Part of a small language model's weights: width 64, a variant of Muon for these matrices.
Each number is 500 + 50 x the weight over its row's rms, rounded and kept within 0 to 999. Layers, rows and columns count from 0. Numbers have three digits each. The size before them is the row's rms in percent of the matrix's.

# layer 4 attention query, 128x64, rms 0.13, rows 0-19,32-51,64-83,96-115, columns 0-63
104:477564508555515493420439540461561510416541401412507493450489502502631484465483505542467462488481555573502552507416477478541567547484496525500445478520520530478511589554470526546332489460558491
061:461444483494528549506473597588508516584548502480490462565494551405449488535426504542458470587509482411514491543545456464492505395485491436536431556483573487462585452437469498508431571591565475
066:529484462477544469418455508399523546504528554454562479482522415498531554505484594516504491501421442516518501440425530428554483455475547551472421485553530498503559564450588528504376404445419470
100:538436487492465439554582452559460464547434500555533540563516499579365556522522468518498503469591484500420459556593504490461487431526484509539564545436568510509449395485497544493609484542478469
103:509545477538504487428466543572516585528492473439448551472479480522418567500584474410493404528517520531510510578422464495547515501477576555455513501429523638500425459514469517427409442480555455
101:580474500467464445614493482592467515542451561534468589553421455508399452521501477459594460504582521529500551519604475507541561465498467451441527484513496494442451449479382476497582507528472483
105:425534453505495498483411440475561581523518469566565529467448437449585479567437541560481478472468541558463550542404418494543543537425487502511507575534438456491534524477415545544439438595543515
096:566516513434482427440585546549375453551428444528439510543461492506480587448443517548596485485455562499471405512480536452568470460563516531472585531469513575482464427500488545480419484485451488
107:420486496497479490592573561539506531511487579522511587598484562470449475475436442601443500504518468511450477510518417534478465445461494546555520490483511455458507467423572543479654588549531509
086:470506561515482534502497504436503571484468493495522472434502547551519533444476451469407409506447540535505537566437481532542559514485476579484518519536375509358426532479572476504362468439543542
110:475548548479494576555510520450561598564454509520462482423495502481488522541530550510505512440463518501516501516452502437361510562543431578631612483528470511467478493402561518430553552474467536
096:423529422523500539544415470583483481533477494479490580564522528549544496471492540445454483464488590423398577540371477448517441536475471498560551465523499510497514605501396505468480572453526462
100:391494378468460552567535482552490559498533466485523435493443467555419511483530371559490482516428395449453456418551459508544510395533487460483489470422547504512539448499448554532499485490493463
097:471528466490513375489473524526456520472493467452550545493599585479524543444520582530398404483451535569536508417452479430535512513513501508425530497475462543550553536521420521511516386479583425
097:426482508550537474500567526462523530568488514466464585468494500536583480444513458555463573516454561590562482452537455452399524490606399476526533511475567500589533414467477594471523554512566527
109:480502447493489450632508561518524546465394538463472508580574554480384454461553518440559461523508518500340499517516423508485478444483517523481491470510553458506541501543441517542604535536547470
091:571449504454501498554532451522486504617478556507449512554468507538409547436508531545517424522576386479507387524525488522570539473506522519492534445491529596364438492521467484485481466544563576
104:489436443448503507515412538497469474496518531499531532511587561542460511575452468519532506542499497623505516511561452596437486593480458533471540476361446427433442492538497466419552534421466549
088:437480602556514524496524525448586464586511434538473453526556490531546524502516463438539609508491526502576520518345532391520500432501485476457495462511490520497514502558558470570415447455428454
108:486480486555530465530513480523473475560497411408567516410351502497531493459436485432468508465530537441487587485403474519561526504480459572388438477491486520502462539483422495510457472490619544
087:543446488447423532408482528423488472535506478450465544443483506466543484495403514514552518602548490505495477520446398471492408400527486484508487609470494467597584404583469499473504457524498442
098:560538517528584490475487554490461562383504487459466523499462482468493517541510444462514514466412460508496479512546478430560543509481485519385437491515377517512565431486576502573457600564373507
092:497524500556515451544562549573572562493409492474543530604489613608511500565472452493480455443490536505539487500544524530523399460496468492550525563452370480503466514512541481510585606530532518
097:531561499540432544514439507546464485388524496472399549555477474515550560429613473531421611526566476541539503490482603461516573463530539387488546494545534545454457509468483491554455519457512477
094:445565512479532498514517554495598561505584479542482505460601384458561424565529461521453517465512526486536538443396556462543453435483501484508500487469469475397453497602524553445522458396483529
106:536444550502579544537544459471457456492576534423565467500436502527469661465502494472525550481539472457543477451541531472567575539588466543433477590554472502448544534388464512553529540456482532
093:409485569549389606526538572559435452523474438531532507485481539540534484518425470415475455425450509434536570518433511619532529501542465430604468499440503444449467480492449471501509518500516481
082:516528523578555524449562464535529559542453494555535488485511482469505603436437518467591478513481515502545458490543615494524567471628457526486498467517614480504456572484374517538432493513433448
089:494589467487490484551435478482453489455480512483487521554435566539503513508537500423448488518442496518521529507513548538441527456475577518488444521430424576405508462478575533528705593498465471
089:489576504429488558496483433489484569590525501527512519424636387456499494568466558462583498528452510467460463496488550552568440543456462572503542516435412516469558583472527483516530495533408509
079:438522473410450524481454502487419481439430516528451527423531527424463467465427521498491464423486475543487512592588429489520525534491397510496601479539459462522439430513438590498480523542441605
087:449482502506466508403585496554577460497486522557535553392563554457456430531467549479464510538574549506486555468438504518489557536566464444586563540544437490558551453544415580563461472507518419
088:530605554525461550515471461544514480415500520504488433504474471482441494440545560482495589459472469616582530475558481499494523563589528437514564506486444528503563469346501492530494493553389526
121:488434415579456518519488469454443457517488495460549510524429541482494573399510508405531448483531408498536495500545496517520482573518458524420420513445443493563493498507540426516469457550508318
090:552526479482603390571437444410515486397546476527517526523479556572580551482486534497492475591560472542559506460515428511564496496549528412525418476541557508475461459570471514497414553493440516
094:526536443508482464564513431468433487480559442447535515548509560579499580528526472578451510476498419431534508545537450502446578488412424462496511530546483516438429518511555435557518580642438514
111:489500486465385517571577464390490474453531594501519474556430455412597493427522518471528438489538495514499404559585538514587529440539553496401486478497490491453466528483513472553559505575482513
095:528488555471530617520503448521495483453497482571495485535459440457526501562468465485484466592589481555610548465526569439537429472586505556516423394518566421450397516524461523547472473528516477
090:608439548412504497477498504538536508531484575508595472491388484518420467566540482474451474398485523508457499588531541498586523436498427634523496490621479488493509523506493510447467465541530470
091:516430504502463417457539517514486437561529473536474505456509544520623384497353558505590539552521578431452531509475442448520479449556459481499480548505494441440556480432434429516449496498518518
101:539475473579528437403418477466496474402440481415375545504405507419545525494503478533484515522461482477535532591431458471499467455549521470453468562563458477500512490592536476509392491565480524
071:504473452561515519602540441641452555510435481537611477600567467483526495485536482538458496447435541470486519526478513450513505555428473521558509409508545488378543523488516499547530539398484535
053:481477541503459435437511449593532550458427498449526424571482375544499567466491532580555545438425497591472503455519549435554449506474586515486535476477424518513507544556439566542437487462465554
085:510577505399591508513424549399430503446545461462519482505565458532461524461490436451431540522548477466438449497610489525516536606483473489539540443467518551570503406474479587549540532473502440
092:540550390472589480436469422505602507511416434458504461452461493499487555442529371511512530501489504477554473468482461514453435507544517502500479499484621535581505550581499503513519417443594466
088:525564504521410551557534652514577540491499565462530509498484550476462455457544488501509488556584448542391430501516496439495553501513514540452523527510576463523547394494457573519475525488478372
091:444499463524505520530488436517466480540531540582572486463444558428568463472496536492448534491443549564611584504425568543474441416500486442433570562477480443454521605429445439479467451500440508
091:506500535499473528498539532512492521456536558382548434552499645507507560462450579490522553559593529547535493456520508466627468530530474559519527549446495464596490514514460539556418551460429445
112:465514483420493533632504520489419452560469495640461494485566515439500458511449576495417546561543473548550528470550522501491461411404496540588528477460421491487547494448538526507557572476513508
098:528498541558474476503539360413394470450473527626496511526556556491543453518551574536469481507558509462545573506518514527587479509455493626511489472466539525454461606558529531494519445524485458
090:547631572509511467479480472454530528487531453546442475482476583531457546410519434469530484522494560432555492384461495505490478535534545474537559483535584522599446571438536487591605500482493449
090:454525505421474525452460472506427417505499559475444564514478533449486579593451529495511476458487471553453499490498643467550421456551535492370483537484467496517498588406551449549470479476566446
106:605494504450505462526505413450512520411446518512446515577529440488506538438470530505454499565507506502465479506545504497486505535566609538369496510527504534440488386547475577438405423419473540
098:512350528585410421418516530426451492495537540435455466555465477526519533497480474461540489438526472474488478490449511529607504493492540525512498523426420471392473488542454456501430541534501618
102:552544453436515459509520428440486489501573494398430393466462528500463526464439482457505539427652466507511472435482520495536496454504502503497500462529501538452471385471568505580381548443520505
122:449453620448489545497526546504392523449486502534558553579530471491494449445542545495566444523477474526516421493512521425529553495485420502449473509386450461482541432521469538547626569530420504
091:500435495514473457530498571534497529532383539526545493544523494475515587486652512546499446554496477505581442484546383557541556511515552570507580444451603503519492526560562549526507543446529535
115:528520539610503479359496517521607490441484438489445391551483464537511519501473425553494555574507482527409505446521462545465548482568502614477492537523492449497546481598524566532539460502520542
117:470462416581548463540464407597477491529492507399634549514426579465517533474452506536450429496492491484569495511535611450501438455568506479498485477546523488505525578446599498501486471552538482
092:438447482440523452583496447527488395607488582593542533419502582522511505561496522514502447353494498515478530532392511560480517514532484516507562469486462440501517559483489380467485508474530488
101:540522536513499498454558436454566512571491496520578590488511528513480611413466443469498472535495551514547593444397503536555495466541567556484468547472609515507427616535551559540466466451523483
085:448504579497567468427400563496499485393449499472443502480515474466546526475515525517527462503533468489518500505531432372477468552517522512403459503575443533536527368536483514538368523513449430
081:434467435572483547522549497535567508530493534586504437492507444477492553525506534460533483440354451462485479616473583525520422421563517524451513459401463553431544577531503489548537530554485482
105:592500478523531465515441550489530475457506559490471435457492500511412482499474512476552578535597396523364433482603510467402526494450508447522566546503485481512568447508411445421476557525496505
079:563512431450535458492442476441475517607537506536485520493445485549472502593543529465425448426576610483535537454481506551472456505440479592589540425463450525446443558574526499451490504487564580
096:515517530512496523583551431544538479405540484493449354480529477495488415578574524598446575540597465536443505462557516454422491446515474514509485531512484497514603447502552490434542455527437521
106:537446533461517502467486428423494484469491493580531474495553490529513486510421522515509410540466484509537517500474497622585490514460525536542512439390434466435375609512495443605453476430549534
089:511521476493507590513557600475488470476481573540496505495580480536462441383482449442461545477497543502399488601476551495464520418431564409521505645511510433497564533455534475461515491457530498
087:440478538369583402511432541546470431461442440503503498496554440470485473496503513514530462452534471508441328448469491468470450466466472483538526426503514537525432442505454533520585539491489586
099:569495498483490526476544540541487496553471549583499540535644538494485466415538501535479461518522530462522517513415521571452502542508499591564544557410506543422450649520532448509456517458589542
092:569545517483534495511444641621499507439490515533496553511582529491491517405627443537455489575546476569572452469490553545529546482549489518449444462481496520490532491539561453419498501532499591
108:476503499568503587534459462537516498468516425519562591519503440505492516454540498528472457471506592495532481555505543557515466490534525535468382558438485420359505602499546533490491467468649516
100:554467529565469410587362498461428499419447581484502448544480458486560493410517496580492448558570451480547432541485469518509494449491544474453554530544421526449523457447494447544487558453565486
108:530499547474462515424485501445560510455453500551519481538435528478512445423522592455593447420463591506538496631487516471523435521463503403495521509567509542466488478565475557425415494433459413
103:536506530453428428490541393535452437513505461518494505449430554513493542476573438489569503467515424466475458564466483480532555434490494403433457541549529564568604421412542521489426558565525482
101:366428505450499500546494477521579445415488503629473465578431552582503490499541549544486400513557465514563463496559464453512448479474490430489509457451508458505514426443585491427468514503563513
101:489494574570502473549420562499581465434494511456503435460497500423511485529491570548539361433607524574473478496600545429458566557453542469484503523465480463479596539492484452420484511524498543
088:424526419584563600553485504486584538516564421478532568518467479416529476440472466440480510459477499496498470434489425513626521543515508501521553533527465457492605488522625501456535439453494536
098:545503474498492441433595475437538469482476465498532507430487544533581494551540436429509475433525607538534445533568397529528430482495517570405563555472428464494449454413499506518553470573449445
129:542515550533511526508559438454422503620555485602548577506550466548550471518517475428556490518447499471426568473499489479501495499448606568498454474489474421475443592391423453494495530574486510
# layer 4 attention key, 32x64, rms 0.167, rows 0-19, columns 0-63
082:499450414554444485522524527495484571529466533489509611453414557458522390521432467470586526432496509503473541562465503644543407489438487515566513488457475433538534461490599488501546464505471471
085:528463544509490558410565508483554519583428556548559476475541532488519482465455483489599414549430560464514543471443487588536496503470542549489466518518600454511485551497468532481616396411561546
074:517594437502480508572585459502476504570502491476555596471469561442510374607465516479464462483545525476602489528417487619525484424414475515511498487466566477520459502522527466564503507455435532
101:476471461545464520608514537470548524467407476500485455467587535599519536549593448444509466459437504447517534546496476483482541479518568499432512528552410462518482601500579502484582526481448635
092:454461410567507512515506492460500448525479478511433503456504525417564436495393528492490465472406558553470548469464513502516483503527412560602469434443493509402509440538579452533554583472487616
109:521558442446525572583530450511430551606522448468549449581553514514512490466504396526461486587465461473518415421502401499438540533450492443514560519465510451505493593554509421517552535437495518
104:452556514472567416442466470474495440507470480374467585531438495515528438437487445434463545534526541504468637484484515560481377523471528543573442535518567466522496518424518450452543453489558499
091:506472450618495401494501571471467533525510542522555537452576410553543466570504536474444415434491468523475522442498538450520471456513468502462552564498506508436488532491473595606561518457396590
105:547566453493500463618462496484458451558576439508474479462579471567454547551485442538480459580489458494524508528478490387447527597539449495523494595547392568518494565522472492528480460479422572
112:469430403529506471540504529569387479457506511468532512449523514424513492508410505418520507558473567430566570561472533512579427505559436464514494473532418561503532428526549504513558477490588393
090:512476450542438505530484523527506533531518468528476422534407543511466419424558513496514572452519516522401453527543476581402466602513434581444486465580601458484527455468510574487493444527420440
103:485625491456440439462423556527468381446487510567494532458509497484534438408487441449502473467471511512405470511524551531489432527530491595605577543474477556520515425455509482525477405546523477
101:505441546442519414494521486472511554577471502514534510487490405487487572471537510584460442578424501449503511512551546485465544471436604385502493532570562589599498449547434576504428481469517501
105:462508494458511557371486456596469535510504566516524518499469426474457494615596534486476444469440442476594551462462500568585519483563474551488505431575482518577563448526521495475487436555425489
106:463498526505429550495466529412482458458462511447571386452582425457488573500626529498522501468599467504505524453480507474496551525465486546425537463506474473485423528474520511467396586535469614
095:513521601513471447511511607496441519619455494540536539439489503484642481433500383539552554457467429474582420523525498524496529489437439505538482507510448511545461510517470493541517572434439547
100:459498463565486475538464451505544537446501597411608450401509512506561517505531469511521516464551445571533573478521449506390585587515503411485445534501565451510469521493488570519524565413538441
105:571529451523507445434410513470468456605447495505504524459520524474608549518463433524475613472521519483485489533424527504464427443477418415500471507582606540451454446487491423482459423531546509
109:400480560514498536449410456567549473493493474549516534426479534482510485573454503488392538494522425488532519542483594632486410590462571517453429526454451518493496447483422468491495440449548511
086:458558569487591523500420416522562563502557502461514525454543561503528502468565441490495435468458488449461523510443549485477410412436472550531477475532419631504482462539557475472491390508437440